Weights of a small transformer language model.
Architecture: RMSNorm before and after each block, rotary positions.
Training: a variant of SOAP for these matrices, 135M tokens, 5653 steps.
Each number is 128 + 32 x the weight over its row's rms, rounded and kept within 0 to 255. Layers, rows and columns count from 0. Numbers have three digits each. The size before them is the row's rms in percent of the matrix's.

# layer 4 MLP up, 704x256, rms 0.303, rows 577-703, columns 32-63
096:136149126200073075153165152158173101161145174102182156125112129115109147158146129105169141080061
103:165116100077077110127130058148170170081177083139151143098140146088171147148108078092133124135107
107:147111116140157107097127145203153120090149153140145113148171093062107090139155176118118146087123
091:111097123185080161130120121124133144087170151134133053122135151153134155107118164153195108104092
090:077143148129099071178148163175176085126143101100130129146123154134075154142070171126159140106099
102:153137149147112134128113172175099096097086134153085123110083133151143121180142167101075127130128
103:084081094108138151130103132135124080095077196094022091123159101127138132105131142146099101123121
098:124168160178080132117053126113128178141127109119162132134114172169137139140071079136120171069156
090:116075100147167113151137138126120113130160126152148087079160130127119168121140145066118153095112
100:110167130102099084111114095073092153165102153109174114100133164110150144087149128129109124136143
094:171157077164133122085111121138180119070140108129139137127152115191118114133197107158108120149150
095:131111114088119113157094102114092144123138143144111145136121177176138117127065101104184122111128
093:158172141200118099134132104072163181097195114083122107131129162177158137187096106149151078150146
096:103156081100126134124110065082142126107127107140156136101094085141127057144170156111104123092109
100:117141135205162094114126130132137162147166136127175158183094177172101131104159101135127156165140
097:144109116113154134106143170135155107103167090153126115138098143128155142045137114148136172090144
107:137148158158151142093146142125163109147143089101147135085127084144195121108188109168160130077143
105:148119147194101143129143145141083211076158127155119126103125180150080104115184169143123086129169
092:124093091100087148129162129169135158085120134111104087103119110169090101125173151140150168117168
107:113218112069144119102100124152134094062157082164084088189091086143102173152150132091141134137090
101:116083100140146124149097088115122146130165134100078129100078102174148159143084078082168089152090
100:124097096150156181113143139111144174107140136156082111115128134202133064094166130126118091114179
100:145144148173185115123088154094102146098129100143103100156150177091132098105084117149139122143126
113:146172124099106130124119173152140151149153199147083134140116142140116119167117153073148163096143
104:135080168098132056136118065201143076137120083125058110064150146141182086132177102163189143119091
100:136083119157155127090143072126103094156161151118076143080179077119120113112093130104084087093159
090:096130146086114146168085146146148120161127140119111120082151158183115133126093068121155116102116
101:143159114120157136120153183091133157096168128074147116144169133093162123137125133148123173114136
104:209095099128147121139155138121171087141136187147132120050127096116133105115122103131120127121144
103:082138119159163179162169126121133094146075134135151117142144126097149042141154138147109115119134
109:167096139122168152133156139149114154098119146075097045158100120120072110152103171108121106143146
095:144182136066136152126135196121141078112141113139132137129142111138131172084122144139140107126142
126:180125160110132130152142109115174124094072129118125096107120112149128143136096155119178136126137
097:129133102102139146151141103123101118076125143134163114065169114185105152121062130119170102152116
102:094102082154154094137112079120127138133167132148123146116123130096070122129106092117067129148152
091:121134165042104136134173141165104130159121150105127113107114093114180158095142125109118124082127
102:084175082091158061104137130144129133108083096117122098124164124178100114150157083139161115124121
103:109164118139117124163127157067106105138122194105112100163097145068144168113091084162158110115148
103:117145105094021160072066101143162076139135181166122175080120156088113073153099168161154160150155
096:102114103144122091142110118094094084088111168111128110120096162172104151132139102134137132133087
102:125176083137115126216092138118090096109112124077107099108149074097133194155122132122111162179122
109:110137118157133116194129146090114105165084100091157083084180103096151102129116062167075166124145
100:101162129151141139181149159144155123105165145134128132142114086076116134118125109175115144147104
097:179182115137107099142104148121074147117100090147152116162165081123095116144102154108139096094145
095:114112122168103117052052116157132200120163109094125137169140137153170094137151136130089142129132
101:115075063148111158142117150116174173125163184141154094081157208076131129088106114131119146063109
095:134094133097122119088145138134149140102117127109075156169157093124120156146128066115118109123059
092:078158157070181147101117072157106102167149101128072142124145175123082141151162183104167089152163
096:123108138107124132158159118104196143099161152097191090146146115037154130123098139135115187120108
098:155116116052168125121138128185134133169193098118054178165156088166093123137124173148158159127128
099:084121119138134141127128139091129149119078135067137114127069178141113116097112144112137141102138
107:111110201118151146195162103108144151136090123131152094105099158101114085109130181118166129108167
092:105074166168100095146115105098168215140163111093179099156128186115106161122125101129148093116176
111:117087103173150151164130090132120154137116146147112178113189127123133152125134101123143150130202
090:093051133111133088175128138086101126152183077138122162162152062096210118076105143127163181147157
093:129156081106139092134181141175066173147145116086149106098140106149072095117168119157110124100144
097:158091102083178142106153154161143110103142111200065123115145110179108125109161184136063159129134
106:111127174088171137123124206208122146111170148180090100116174132160164077121085090162168178122145
101:123108121122142100154122139103107133200153146146081098159142126143134179110164205130149157130085
099:095161166094063180150082137108072147165146190210173076132129149121104149185141153081110157094161
095:192110089084120117154122148133158135105114144113104101152082158172149100133114140089078128136127
099:105073171148177125132108156122154150073153120126137125168122152169105119125163113103154095160082
105:176086105158157175087105120154113141150082140150177137139173099170150117165120131132120076099142
089:142063129155139115150173116071111117118119136152124093138098110111188094134170096133122128157165
104:037126149108163137106119097122163155097125091182134128154132085131124153096111121081182127140160
111:123133129129160102120141135080141121100125121171078154090203177057157158170132095145087085102176
097:132156167163139087149142016139117101080140172124116082185177169140104125142137146123138119161159
098:186095119120068114139065172114162210126204139133044183147143142136165140149099147132155120111076
094:117144185087111091171111103120107136106055122109126105105152156132125106125134166132151145141120
097:116134133120128066158087175139143146176097144134158105081132063115181101143109099109167083107088
110:174150126139103146122147124151139117103042156157094127221168122099172132184082124139155132123156
113:135149123108162151076114192155175149169114126107155175088059074116103145194121156150170072132196
100:148119149198110124153120190129140098090128120103105143125185146100176112115206166188087140085139
113:125084128136081153109112177081103098103113146119195105078096093162118142169135125108146125101172
098:023119143123084141113126183151131149147068101090174133109121100119129134159122136142137192151117
102:133132196132076088093163162144117091136146167082121078136179178126158139118085129154118140154129
095:128133095172077141159158133103101120113141089125095154146079182133079122127077141137127098146144
105:181156146120147099126100125168111179140164167204149112073144105101139181075127085148181132114103
097:178141119132184141128104182160072134237175108139154101126089124043117127134134161149136186121109
105:129093169191123110076160098089107066136102081145104152070162196132119123133073110179100078085082
092:114124084129075100130127113139143107169113169146111151086108120123150069147146144133138158135118
112:136105136126161115136131135143126111143159123143125168066106099164127102111131101152170103099109
099:157096103109153114174143199155178130200181187117119105097110102164119085133171158131136127157167
106:103104096170113136122113137105118163147132156082130143086113167119112080126142157129058125151107
097:118134144094111124159150162091098115113089161151147137185158178158114158098112119168108096208111
097:109130134174126132117110151075169145071075150142117140168138124135077193164163109141200106144169
096:070077089163191057215189160071142073115072147204101091151123169159176104135107205173125130111107
099:106132180116120118120138111125157141135170090114154130130143095110135120113159089150149096192155
097:182100116129170164137109127130145089130153171127128146150157118105142137141141100155073154061103
101:148092170104095083099146147147110128097091135114090156125163139131165117109089127122149104081110
093:128137173106148149154153094117106136173133132128098111115104169077167140115115083163163135078101
100:103145136104102111185173150124110126146126126108116048144108135088081086149115134171082026153191
102:130137138106097154151116095153084144171120088113143121136099065133146173146122166133150096165100
099:144178146133126118176166138110086069128130062099143167104084093092119118136152165123081102111154
090:063118113043142103170123149152152125118131122172096127124171174121141181100098131122090154108138
114:122195088138155113158098151066162126146117155083129163109137159075106158135096099147070144127140
097:127128130117114161183055107139106121095146103130128120064166148126151147156082092111201137195116
101:132130174187078125151146125145198142128083118163102128124149126090103091162076154098155152078155
091:069152121162108150146176142138129117137099095209201137114145136124117123144130056128117096124097
093:134088125154121144180139145110134134152110139114101126110128163164127087125117075200102095117166
115:128117087169135115166131127120149154139132158137027145144178109141097140087146135129085120140169
104:138122154083169069095154147092097213124095188111131138129116132143162108110075165099165142136114
084:120163155130105139141099114119141084149200154132187132153208163072115136115167146143205140157100
124:094055115185107151139113051061179152134093152104173110125189083098165155162109106114134140144150
091:111098103136165158099163130141202133085136158108140190080120173143138163100113108073103171096128
101:088135141126101060092162143120097113116156092198175176148139131081109083111133127150127126070145
101:167112143187099113138180114128138026155075142120154089167153112130149070133094162152069185152106
100:149122108103147166087097097110074099101148188095143154168147044131085112077106131117126137128157
097:151103117107131130141103155146141102104143128120136084131117123101156106088144129110135151145095
098:122130152148084171125179093165086161104153158167092084169122144165157128152112147122146108092096
103:114153178118161125116144095147104116044163183157122111115112138106164189141150103124121061116152
096:129118136118105121119098104148120090103102106035138109140124177131156065126119154144139108164026
093:113093117155164125150159137096149096085065167141108178117150110145146121111133125118160099079135
117:126172094124085139088141135116125150123116140131117144142130098148130117163095154122138117148093
110:117091141148142138174136116142099153106171147076136097170136111137130091116112105104122156156139
103:082077149145125071167065144074116142138076137127125114090123139123133061074131116141089151108116
102:078126083158143170144090128152162165154117150121080123069178135152106094162191142141111088122144
104:122142136115150136158132140153105162111129151067074093101134049110127139089167155196116090112115
109:068119108080133153129073103144129128072178080085113130136042125124137132137089092091148120183109
093:147148156118080107120108137092104123116140140155103119126172193132172081121109099141100131090135
099:126137139147120106155096113122084165126130161179090076137153137142100158072094141144142080139136
106:138067210148109073102181151190126190144118090121108096137096172142097082114166129127147106146104
090:132103094179045155115126146124106167122143150167102113111111091124139126009098169112119080101114
100:100157180136137175160121082087116173123137099109112116055108159153123108166170170130098113104125
103:098116103099164134117123158144085160122154111085170097135134145167113108093106138118144136095094
096:148115094165175165135112182085175155165182123129132125155080105081170118104110122146113097144126
095:099167184111059189113120135158124145118108083189089135097121120139139107142139120108147134119114
# layer 4 MLP down (transposed), 704x256, rms 0.272, rows 577-703, columns 32-63
100:134123151086204225088159126129118120120077158155069149082177118135172115149149117087117159162158
111:162133122121089088131104123175183167097098080112130182125069143124171105121136124122114102126163
100:126175069181111106184228134096144161094127134139118137058154172137179139159105110140124158117110
099:128122156168141137131113125150153114113119153122131060096143064095168124145151134149090114145093
103:084139108124136106154119100102127189165143154124134117148150177030084170136169141155141071105127
100:124122100151151116119089104074131132137127126138144113114139139127134154074052253113177183157149
094:140152137124076158098155160118095193108116113156168118163100167093119177182133148112185126142107
108:108115142117117185130144134090135159131114117109174157163110077141151133116043102118151137137110
092:130125100170121122178120099087107167131088099063147122169121115137092170185092095160111115120129
102:150150123084113169102119126109098184075069110121146122151142153050095174122124176089096147171108
095:105130134123129082129106088143109144154129112112140180104098149107075148124160106138132142119149
097:116175106147127154153121072135163118110178127132121117146147102199155123092116150136143165159128
094:134162117129104154103142139172113103145147168108134091085076075138153105098160090129076115132125
093:133058103128150107077173094152099119129093151143115101119148145128129145097109093154115113115090
107:177142100152201095120097112071143123047158147140130180082128143085211129170140114117127121156100
106:120174119185087049153146126070184164149122154132135135136087131060166185152139108155138177137096
108:118084134088074112145107130149125098140153122139126125210130116036124105140176113110120107163128
101:171115124157189133096103153183162157096144121162097133157113092104105129141133130158156123138173
100:094185061178149130100146109206090120134123140084099117144146098144183141092030093126123154107137
106:093117134127079184130127140116094134071120114084090135113146159103103166118106151137160109152111
104:156183136129104133157098111139140152161139108086145102084184171110160140143147077130098123106145
120:161112111116120145118208085102111141126083105185066084109122159121098076171086097147124048112107
097:111147067123159121162117172153197117164176205155110109103161093116085121150198190119151136124083
094:152094129136126152088165153129122088114114091131181106152126152101114169155062123097095088155133
098:125140121141183115114149172147158115147161107114136110106147126160131124145103151117129162146091
101:088129101156119149080108171139106103171155161118110125130120127109155108154124128145149181117131
101:122107048177116123147157048140091164118147042129120156106142126105190106094146087109110174089140
098:149115178181130100134169182072053108150110166153154094117112178128134096176101175070123128081088
089:109151066142114184141166133144191096138139054077101085091112130157152140178133084109098120169091
103:152142111120141103050177088129114119132135123054127099198075122125151123117099148082105045160156
100:110097123156147095139130098192137104182112123140077160138134102111196118160201118095152119090176
095:086174160147106090140168101149165176150175069140119114149128192140123107107130134074157154124133
106:119080134165160118106137128127173101138150093151123091126179063128122106126117122068129072197117
101:129082119101106164113109163103130063111110122128133117095157093084110078101202133123119094115091
102:089164124164146133150087073089046121084147097178110139161099126085097117058081144118092076145087
104:084142108077105119147077142144072115148150154091094083140132138093155121153142143125065156090084
100:191093129061112132146080104091090081089116150175190141129124130091138086130140151163098106156113
100:104126128105124131089212193228112114126135100153142113124151042184130117139086086119133073134154
098:145103127096164126159131095067120089126140175150101077107147172190089105075181149093090186098104
101:158144102118065116154117177147106150129118187103188125113077127093133133159098157126135104099176
102:126125163085153110142151101182088091142166086089143134156113134092143092140096179121087127105091
100:108156099100171134089176107144063121172136131128132125148098108225118093147175129097127090165208
098:113102109098138129078191107134171112139122119156154126162210093128089154113142063057175164143096
101:075081154127145164146164065142150107101119164113125076093100142144180126107125117131146142177153
105:147146120174156109105074125130139113176166121095115113056075179191082109118160120164105108175181
109:128128131050096154155149137106126130151122156054098115155193119138129163126147145173107069129146
102:078178132138147136142167148128072157134113114127077114114104108158129118221090110170113155092144
092:135167178142095166116146141119068066124052118118154170145173123080136127096119121131138177114085
103:087095135148167148137149158138089134120134140155132142096122162127124145155122152097072149163149
104:115149131120090139100120168090122125102155162132124125117134091098124105132105059120090037122058
097:175172180134110180144097125106140110176149133141118181147116130123145140092157161177099121137102
101:071145134143124091173147189102048124172082114149147120138153115101127103172175123164116094143167
104:131162123172086064115154170131114157147086141085074165144158190123137123165150151146069172118140
105:200125105088125125172109115166113112066099111116130124076176141135156142136139145053134187132096
089:082125146094085105123123118168128087101159101084154117073103145061053131091169108163154148147089
101:138128136115101132110178066117156133117136116207151178178104197108035127181129081148152139134132
106:129112161106080149101092145106140074147156156104101134123121082176167141099107125142169106189112
093:147115145126108146071092093122155144195165168114115129129116134104141161142162147161113141152226
093:114127098213161175137120183156070100102136064125136087117152087157136108152125086136150109137105
099:156093124156123119119085133110130129140188151178106095082125123182088206139181158216071186191104
100:123130085112074063218112056110130135097120123126142129113156169098120126152113122145123152124154
102:193141150169162163086162169200127131109109153114122034125063092107104140145145116146171095099115
103:128075149237175128141123122119109093150137176149100122079156154150122124123120138127122201115166
097:114192142114134166140170135135164123142125124113126129143131170076164184137180162133101167151137
101:136103164135081156079057102103136155154141121150128141163170154134128056160109110153120182128179
096:136163191113138147104132133157108130146166100125147213122109092108087120112133104148110148107182
099:121131123041125137146099128111150123133179028099137159190135117114148179131136088155146136137132
098:149114072085170144120122091162100173125124148109173146172125125175138112122117095126140120135168
099:114123080117140163137124184069025129153114158131177142111068146139112079089139198098133101144158
099:098097131121096128148135094081120088123116119182098098089063109141104146109156177107126135144100
094:115132178111099123132172167138090186159129110110098152117095121115119189118161100095088173139119
098:142090117187094122097171115146086137142117089126095173111177146125141135094132126114141174173066
098:082128116151091137099125145169125180135143129145184081142111123139140156144088123095135199169140
115:150135110177162069122129098137094169140068088172125108134100092063124176120092114133159138132051
100:154101161064129144119088143134123131057112129112137076121192114154156098118177136095130172131128
097:157116157129096134120128101175162128156104145115085057125095057144109127136124168132175139137182
095:060147195130139176107110073179118106169206187132153090122124101137107098078112139142146090114145
107:153137119190156151139142142099122067052100097140113119130198117069113140163112098110195171125131
094:132157030083083131085134123115098062133089167088127163202076094174145110110123097145133142159145
099:077149072175117173129124139151115117165089195140085133122128179176157121079113146124136200147149
097:145153127173061154143122176206107137113123118112162135157131198109160088138136082084093054160150
102:125110150129132130102138101142120079135107080134110183153145145097114114131158124108155113152150
092:150069144132082125162183144101156134174163043151111100120149153183139144147127065109119120080078
104:120208174138142105132095123105101098143127100108107085076110169189106118202120147148131114148066
097:097104123057208114124115133093121112104157155122107156118089125152121091172197112095137136130147
103:044136160138096125112196146130148159148109097107162124126117191108107145137172127174116129114109
099:053105159159125134128121113147104158168136136073145163157120172192094121127073128125126138206148
102:231152098125120080121087135119117123130153115161125104119158080109161116144104143120108149093113
102:138159077138136140149068124119122117161117118158154111160059135114111111115062112115117216120155
102:120105129110156121127141162048129118111188157161075062155186116097140062150124135135132141143151
103:142177154136149157150117118086159148140096101141175163151117114104129139168154143140182104096139
099:175083119162137160127173168137180130152127127076057152114152153126137090122203238136104138152137
104:133125095139150117112088131176177146087140129102063109126130140143152116110074113141111129128125
104:141102138108113166081126169133137151132078148103124138183112138120106115197123126032132090061128
093:091184132137099122173195142126179123169147133151118157131116106101198082068163126135155145152169
111:149100116117120121171117178203116143096087093043104160142173096162126164141144065104109101122136
098:155137171156113145091116162209162126141126156117122148162092156045110132169084114145103075096177
104:148179128129109125107157111168097151128149161143116134082149105114067143129104130146149163176131
096:097144166134119122096129091134125102123108157221144132147122149098110177127138125148155190148096
102:106115135107135143141149127133162148140099188139140106116144101159129156090158154077133086119057
101:168079123124155134150130112042071163118134104110101172085158131159145148087152111091106121134115
105:121136128064147118113148125095120133094116166136132052127137092102155124135138141204112138113120
093:120123142133099063165143132120134155112098024107123157157131129147104171108127110090065098121143
092:145176119157158093117130109091142120128147152126115130119122115145113150141160113151096090078157
096:132154132187128123213108120079130108112129147125167133096137145186169106085112132080130070118135
102:197158110124090063128134073111124154108101146121080150093103134139125111099148149119195060117097
103:170071127107120136103096122155116147176163129197119117108151143148130086091126165140118070144101
102:149156186112098121132103192206117125125192154112159166128058120118122138173083148117098146073100
107:132167111114137152098085147125166153132118151097162112090144066090173173125136127093141121169169
101:133179181073125163094096162076120097123076115135117131088144197197124107161058174105134114093153
092:143064071218186098125120110138145143120117148122208183118167120135137134127172143119084137099131
103:075123153133113143114144151082127049159131123092130134154106052155125142073129149132145116075182
099:176202127158120125175097107094160123167133086135114133129124105145167100144136149104099152142149
101:183029146174182165135152117108162169122095120121151127121189143124117147129156149135145107145152
091:149201163149106067138150116094132146188139087121103132122072116134106166141121128082088132178155
099:121160091147085112160211104157119126197154107091177127156184143131072131145105162133174177159096
095:178098065116117116127185212086135114162129076145095139110113077160080145153222087120055152127095
098:107073081113173114205141092108119089160136135103168123200136126140128135122144119070102150142098
106:106088138170142197131064132166092170137107181153128115151107170151114133069140092090102159180140
090:160176138112129172075138123114131138137137147097067131110065091144088112070131215189135134148114
100:183049115173116125196142167103135113110142133121116146133095121138116155148136119112112159156144
108:100147087170081103132185071150095138172120145161056091130131124195110102146164085118099168127049
093:160195117151144111099097177111101080097125180145152190066111136130101138194148126096074172153123
101:134176137134101134173170182151144100101117152206140144177189130151133115173132101116154157070115
100:116160104147137178168040096129187100156105102203142124105135159190118090105137135108148158183164
101:113106087146127147084127147141165144152087084105107090133126163122068113123193140104148177127089
097:139130142170199188099132113150116161045144149094147139174134140136084115190170120106175130153086
# layer 4 MLP gate, 704x256, rms 0.296, rows 578-703, columns 32-63
109:115076131128181121148147213063071107134063085098122123097158099163121146156141147137124070099121
105:167104150144194094123140151193139098094127209122168128150142127089099104099146149154078119104135
096:089171119068023129153119134179158112112119144169139173137143155106124141112158098128130131158146
090:132139132076147169133135120108128118098161135154164124171104100169136087081141117112109083122123
093:113154126123099167119128087115158074123099127128179082152137166109094142089135111151097097101159
095:120141100110104148099154164170150067106146152110119096113123142117151172184073089086172148161166
101:145161142143156150183164135103112144110184128137067143060088122135198115143137133138160145101084
101:079101068125164115111153152149120104155170097118143071132190133154141144152140143096099144120091
108:085168164137181134101197081165118116126141132090142063162089110165089129121178132143095163165152
093:162129140104146123110125149086177154121157116125168123161194159130059096084060141113101114109065
092:166168109144125099064108135093073099104175152112140079083103149163105132147133137166097153152183
097:085092171101122128074094115140101160110130093120101141131131186194160139199148089120149084108106
092:118180175187139095158146156140159163149126171103139120159154099115112141108123122127110179161137
097:138211189103132171094164115142116172123159141148126080071102098096170147139077124134142126170144
103:100123114132139142134091105109090083149110057137152136105149108137144190073119104106130100063142
114:133190079124139184131159165126115129107068130121135121059090160146142080119145109066146158157141
109:169147037137081114120191110093145136062089093094115099141154108116134153158183128121134106071121
089:111185147104136155143159101115085187204098160130100079150120144093121101091117096149148138159117
099:188108139188138149155178134090185060160117119111095113120101170107162067105138101157137132135155
101:116154150130176100191087125135176095156134164106064094149060080145120114118131076142134092102112
118:116133129141131137122087116182111134124164107104171162119099162115160186134132120126120157106084
101:152094131128168070122102095121106139182146101118151115108095112114143144092121160120161066132194
108:199156142099097060092122162139084152109103124178103119130120136136154113104170204169110140130146
107:164154127102067076117120063157132120133106162129132086135142132128174108138118078121121131116149
097:095160117134100118136111069154152109122114158114082122126126147125153063116116098159177088155093
093:114155181144130135078111172110163103165115122119135110100127141163075100127169083100123111086156
099:154151089123116114149145098155173089087167119031119147149152152112112119150102163158167093128079
113:178128124123137136172172154174122118077109158132138127059115059119093097164099182143120157142142
092:065151108119172133119126118127145115101152148136115107096152151120194057097158120172158136065099
106:186128141129064109101125081116135175073149202181111174170149119162148138121149073097068150106151
094:164153150088103165120079073144124129153107125058131171112136130099070084157127105204131149177078
132:114121070206134091121127161150142118130168116102159176115150120126125161114143102133133129141121
095:131149152122075100088145131156172124161099119106120151151153167143161126080125150113141090109101
100:127114146088077160139195124146157140113123140101079160122104129108148066089157145171121139127097
093:127142112093172181162138105182089147149112080064169178174139168144111177100141106152120194138168
096:150151127123134079142101202112061126092097156147152104095112099141167177147123124135169205190072
103:097074106148101060144115139126174056170103100084115095175092218112140123088103146158157082103123
100:159122055172228097189176123107109137050104116103128055139109129144140132113086144081065082133140
092:092127112118082139160095172155092123080117173153057119147119158092105125149097137089135127124103
101:107090106141120074163122117116148109123116138109150105116127123094161139119110147124072147134081
114:168118053110171152136163171119136141148055082164133157170168187146114097080173121153104122121116
095:175101144120108136067159155119187131142153103091159141074203098230100127159154126135070074149202
093:169092144124131151145154136144116104149128160049123136141104112051132130084108102105084106142104
091:137130130125122225187103137096151049146136120100130122117111154040143130091115065131087109128129
103:172052108147112145159141185109175151137122124104140134080159177081104183120167187123111102104056
105:170134123166100154179125162184178139139148069090132209081071107088135187104169166171171093146153
097:104083105147098102148127141115198118131098190114119116098129108148128122145159059131080116143124
097:062066191144115136168091142124127151165163140095118165131166103179153051134071124099124161130179
101:102121131123108117084100138132189096114137190084182121186137043147132127126124160169113115207128
109:148123111123168109120134083140123107135112128059150149137140094181110123094142099118177145104142
105:199137117147104135136052111137136108158071113124161188130105126135133156149088082153179111080072
096:158090145191140092157130117141133167177166109108147153125176142162186116090191155097091097139142
099:109117151162118145101145185152162117148084144095172122204085151150147158144121126105101114122100
092:100108166170176158128093134139037136121136095125130141127102134142123086146147081131116161119114
097:146141149075146118124143120122080172144198089094169103127162124138109158120128148122097073141115
093:129134110176119101178141104084157123111126107071203115113110112103140145145121114099216094125108
103:118090145135070141062169096077087146088118137137171133168090200118093160195155111139159094142185
102:114154135123136203128159091173106075159092096114171131054115120124060091116086103104102143151154
102:155114140139117160147068072081081177138103171164133088153109068170152091139218201105132158110110
095:196170097123122124131057133169133143088119074076115137124138139128089138081166100163082116128156
095:193108171102135101125164144091122104170206155105165090117192152077129068139110105117146133125123
102:122119156155077117110085116108108121076103116151222144166188089151158149181119123115144068104169
099:101100136140123190082167139187214084084092137119098112142182184127130174183151178066128124154152
111:145142180125107091139177127092098138109099114150111125131071110109083170082145162122055126091126
109:084189140132087144141140127098090142092122078122086135138131178063069120104124055144067141107130
098:126094052116152133079134098130089151102110185179144128127096153091117161104121149115192113180243
101:136148136128143236107158113149068170140110089139100097155116170086144097120131115143098126150151
100:155170206098100095146167190153134080155090129182125120121110070113161046138203149127175160165126
097:094156152148126150145111162075189104139103124131113139130161048110147181175143140095119153253183
109:100087127101154118138162073184135095129099119162142051137125132137118136086166132096091106104118
104:199106105129152168145108113177176089104177139146155077156154098069089105154118178096148102165143
097:163087072118121178073188118167100158096111162127069139112191077169197134146155105114156115097200
117:120139129092140177155170101180137116141207136097160194133167121219114086137147126158129067140116
094:144140109112147103104155071111089123136017174143125129136091104153134111223137116109155150113127
097:099145141138146123129148159083086143175174166061099139147100148153147115146132056080113174072126
106:141078138148110130127146127082095165131193061124084131132187158131019154075148101169041139114046
094:143098095155136119156156092107138145132078128079133119151155113141114116196142151100039082105143
096:111070153133075084103064091138096155105117109090103101106171119108184114088144175123078134138106
105:133115097150172125130107110140118185095169149153108096108143143124102111106112114130216084157098
088:145101094076107041129129089074185170194106127119108134097096110147071085095090146115109166091116
106:211173159123124112163146186142105130129159079129069197126122122132085084117095087113140191145109
095:151108123088151185130104077120107166139094095153062143109175103081083163122115125120155170132142
108:183087173124125165116126112106144130056178177139122105141190150124117097158212134093132148176027
093:053151099138109195107145114186144151190105165101150120081112136153137111136157144160154149058080
092:071126132162178139106137099128097153083133128088121116138138131119116123109126081107092098224064
091:103108131191131135099107149094139098156116140088136165110139189141069137158087151160082107114141
098:139175134163102109161171114131115098137156148115165079183102123135113158171185105100149149143077
100:108188170132108083116163089066141104137143156125137083103129142120081128102144154095115151160110
099:120079115114113144112142110157152106138165100084134059124138148122124147143126140099152166156099
106:128115141150126130160174103143103116086106110134121133116199112140099100103164118184145146087168
094:091119151133099151130091123141130125162100123120111117157133119058159088148125124137102177122186
100:110131150115137131167167139167094110151102102120117102151153147122190155115133114150149079133077
101:055159120144145111192132141098080076141147127059119142184122125124161093105081127105105218092060
086:142111153162112101105102073168118118153108139104164190147120082142100132127068127148133122161127
117:119134116138117134082116122100126182095148108091075135132092104178122183096129140148078109134165
095:149186184139128159190098158090121172149080139134082136146085146150092114082161107145128140197159
089:122128187182101108132169176109138140130087092105129176141142146078152117115143116137104070129108
092:070071153117157124166068082141162136127120126095134106134142155141054080105114116097126160088184
092:159171111136145143107037146120146107155115123120174152187119095144157106153224115119149096084125
108:112043138105143179155134147128103192067077145081097173059142134124084104176161184104139068153099
098:145075149149125139148127128187138098112052095148132094098152125114079127169166081132111087085151
088:167155110162136134111144121160102132123086117088105112144179187191133088099135136117088119167139
120:063159092131191086134104157082164082138090170137116159075064117110151113171126145131118132116109
087:157098128130135136161128162133142172173119127160113111149080117111141139114128133137101135077158
097:141168113122133118073155118146170134168138101148153144089151103125094196152152131123137111024150
104:085116131079087091130120134125148135155182150052138101133106143203157115137081096123114141107099
100:104104195113065075177098106113096093171112092154127134082090115088158067162125168202104124121114
101:128100130133105081112167132083081160199136146099163125106122122161100128170126157118133128113129
096:161148143128134112153128082115162141054174151108122115171121113116083060140148146130155122149122
097:122040106127166121152107169124128103099112117105171077094099119061096095145104195157119156110172
097:119090135092181142092131112125136102162173195101136120165134113088102142164155172171157183155086
094:153100147095165088174125127107172104040135123139112104170114166144152129115149105104130120070148
109:150173141128166098152121134169147126116120118128109121155108070111173124124133089124132107110176
111:175048060120144055130143100124109156078078141153147114103128114078140098125123191135144115138108
096:084089142061117111097128107131106159142121110106099197124103183076155150137139067120118185116065
102:116104156122103058100171133144101119155157178140155069135137105126136092083127182165088160151092
102:174106079165150087113169113103172081126119132169126130126150201155153106147131149065129129129119
104:137077126137080084103154134108176114102071144150093154112169135108124117155149152175147131105094
106:156158185067119202098128137137122179086139119149113213086115102128141122149145104190098148094156
098:107085151078091185096123204147160122146077114088138134136097091122110141153154137113111114125175
104:124131182171147129141158142134152109138154126165160116131158144098117122078146176096041086110119
098:145131155100163114116084154140149142086130108140131147089132194152147137226179098130129146150136
097:121103116121163174099134140129103092081134153135150093073151103144155156130152105142111144161165
090:095145137172104107108105137152111186132153100135157138085105112084132128192153167148118127088113
100:122137119131163111189144159084173130167130083111128096109103121089110134172105127142050180138164
090:105109077121138074149139149123138133135153172060183128128091129180116151064161123126142134152120